From a checkpoint of a small transformer trained on Wikipedia: 44.9M parameters.
Each number is 500 + 25 x the weight over its row's rms, rounded and kept within 0 to 999. Layers, rows and columns count from 0. Numbers have three digits each. The size before them is the row's rms in percent of the matrix's.

# gate: layer 4 MLP gate, 1472x640, rms 0.0486, rows 957-967, columns 320-399
# up: layer 4 MLP up, 1472x640, rms 0.0476, rows 957-967, columns 320-399
# down: layer 4 MLP down (transposed), 1472x640, rms 0.0486, rows 957-967, columns 320-399
gate957 106:494414500538515512530502526500490523486523518513517485470528520487493444513480518539493501519534503483524473489481450511474519500503490500476498509495487537509522528541477504495480473503562490519485498446520488524529496492457536527521514466
up957 100:519424499480482534505456482518530485493511488547495498512513472494501479471579521473502557513518480483522520500513503501507490471519483503506519473510498512467516494454512491463508500504543530552515502501555512532513479477487456518514522482
down957 102:494507498510498516509485512526508523550522516506491527490467485510481567522500470539544467476542527492503518430539568494521575494542538505513468466454535484465492485488505514515528490507511481489475495490475512554473539443483462504492478454
gate958 097:486519452502540505558487500556475507483528488543547530506539536494501508475499492503509528499457522517561479518490513467519537484469483536507486455486496534481437493533509482475538524471558478510468471491546536460522513500541511514511505522
up958 094:524479514507515500528485511502514505481550543507500468513493533503504488538464468483461499510473543502497495525540504484512526494509517522483505499481460493505493439468436483537531510518528512521469471505481504486477472517481501500478452549
down958 098:468511450473518475526503459512511488502495556521505501487491498496472516467538481453473516529525503461516449500508496505499527522498504489508548455499458487506473500493492504484502508463510489475523519529541532462469499474535504471487523460
gate959 076:461495487475481512464481536554517503527497490498503513494497488563473497521479516472476509486530488472460508509498530535491503474499481505493481500430472501488517480496524488534523506522503516455508532474487498526498480489508460486544499475
up959 088:462497539531493493477565498465505502486564544536524488484520493535516506510528506504525508508502481463522510480503474501513553506488495468503486483549524485517482516491483518475543519496522499536532494482486518484476473517483503493518521529
down959 091:512492517502497499507511509485483541509524502499448459522494502461503481453483495475550534512527500537514486518515499514513491509526509463497495490528531423527521506509528527525519502520498548501553519498483475496524485490479485499505480514
gate960 099:459489482501459529469496518537488516545498520527526539539543482483519478479493475490507530538491554458508500515513472518495513503493452528501484503498515546516486483499498540487476471436530472498463541466536536545519514487521516479497505482
up960 101:485504520527511518537504513490478482493515518549497524455451494526483517545421511455490469491502430480490522547469478484530509506526534530480491506492496539540493483472523533488505473516547519489476474500520473511512501474507483498524499538
down960 102:491487513468509534544497491512476482536489490514443514511516503467501495518487527522509447488471430490496480478542476528510489480567511505550482495551514475515487539484478513505494518540486521504505513492520535502526493536501495481534501530
gate961 102:446525504546460532514500528511501535506469490504537514478508460497493493511521510508503527506522525525486486485489493568530518537502491466463527494479482539500462481468471486507515515483514481546549473479527494498540489502503488527512515526
up961 100:493563478526526493471529509472466492543483485478482483453519482519495512485502478489492523502492523534512503527532482523499494491517472528532478507506537484516454492498473531527459523505495463464510515504553507477488518478464465462495453473
down961 099:543453498469512453472475475476517456475544518465460473527522514560493474550520471529540491479473478494474493510473494487515485466488507501512480480468520441509473475512512498476518511504492522478476498530486537484502502526504547555525534496
gate962 110:448512466510493488494514523488520536531541506469502515487511502484502476490516526529488518521530482501504503455527547504466509551513444529467477477527473504501517487491477525458475512535541478515515492480528522473481506497473505515503503519
up962 102:503502481479563521512508466508508506472491502476467480555494504481512488477427513479508507524472501493507536502491482481499484539504484487511505504493515505497501491561478481519468545566472505519513501488520517513491517503513513515519552458
down962 104:498485482483503495515543448525506504547507486507509504483509516388498540520512557474486530496558515500512508519487511509500494513493493496516481477528494529510553508534497535503505523520531526476485515485515500507492518510495465520519468496
gate963 104:555500512531502469457530511493509529541509517507516453495488512516488460495517471506457482526533494502505502503517553505475510519508494484510511488501441502495465471470476500558552499443518539475509485485503490516478511500480487492443436484
up963 101:495502511540514497463505508521515510476503477500485546533550491480549514540509495502529458511548519534480480497496454491507493494513479517493525503478491516484503482516577502461534525523538489525561450477518494496550539495508485556453501547
down963 102:516492485497461494471543539473524526508501534463509530500486510518519516507493489499487484508498468475476495483497535486514549446497484512504513475524457523467466485479522514476495504493549509506491498494481524478490500511500448490480525492
gate964 097:467523501494467493485477523524519491517503523504495504524509492490481495478482514525521486474493509471470502489499496503526517526513507498501508479516473510512499531514476498472526463552546514516512509476465472482461519519469518491491483522
up964 102:465478462522513480464507518492474491485469475529480520464489497532539497512508524465481557481466522492478490530502496487481523520533535476495474510511517477512505515487536490452535511536473485537487521520522512513503513482540516484503511527
down964 102:525505519485553544526470540502480474484564529487484503478519489505486480518519499503514502507539515498491513538542487505511546518527509511532513466476511460469487519535486508504499506522529504525515488515449476509499540528480450560499516505
gate965 095:503516548471498505522499481504534532490506496535467508518490512527498511433539516444488470528515486491518518492474516466510484480483491480461517478457462513458512473481516527524524512457447521456515539487514533521483472474495499544512541482
up965 096:517498501534505486535517531524535467455487487470524488536495518511518494499497498533482490544529519521530491490464540469461513471501511464529493505519522487525502484519496583493456511492489444486541501496544480491474548517499518489533509514
down965 094:469477500555534461504506519480530471542481471524478495494506530561502506520483509479518520458506521509488551484525506537531468513521527532472501512508489514499536524479532534507511521494478515497501496507531483499495473502525470478505528519
gate966 107:533469508524493506503526502509549513517541488522497529532449525502473499482482485511508480471487463523481499529514550478551537522501516445469501487503499561461507505491504518542506534464492502437517450509497486469492479484525490509530571521
up966 103:527516501506523500487473482537514512489536540530516504480488515511523536469527496526534506519524504484518496467522532483506483486474489489551506512495488476510497529477481523502504492513524474512546531481538491506439535435496513485533524455
down966 102:488535501493478525461539565499551518495517564517480503503513502525472469467494461526496548518524516524473491466557571493521494469526490505540503528499504480509469446488493481493483512533478517524509508505495483497537478504487544547515505473
gate967 099:521510515519473514531485500493516506500495503497524484516507522533526498515509482503533504536504479482468521509468458487481529493538508431503497522489532501506519535491504458481476473510514472561511507474489520518525489532511493539491489501
up967 097:531468484510525507447515465509500489480497481496490471535435506502470486532493467523499494511503476496464506522454497501459522468513468457503496482504502508549495484510512550527488491514467479510469519490524512516493480496520508506540442493
down967 097:502486492484503480503495471522488505509482472499479494460511486499509513512460507470522499502517534507474501509474510524459462481485477460448482471482479490514482482518549525524500536516471495495514499510490494530487490508522506518509492515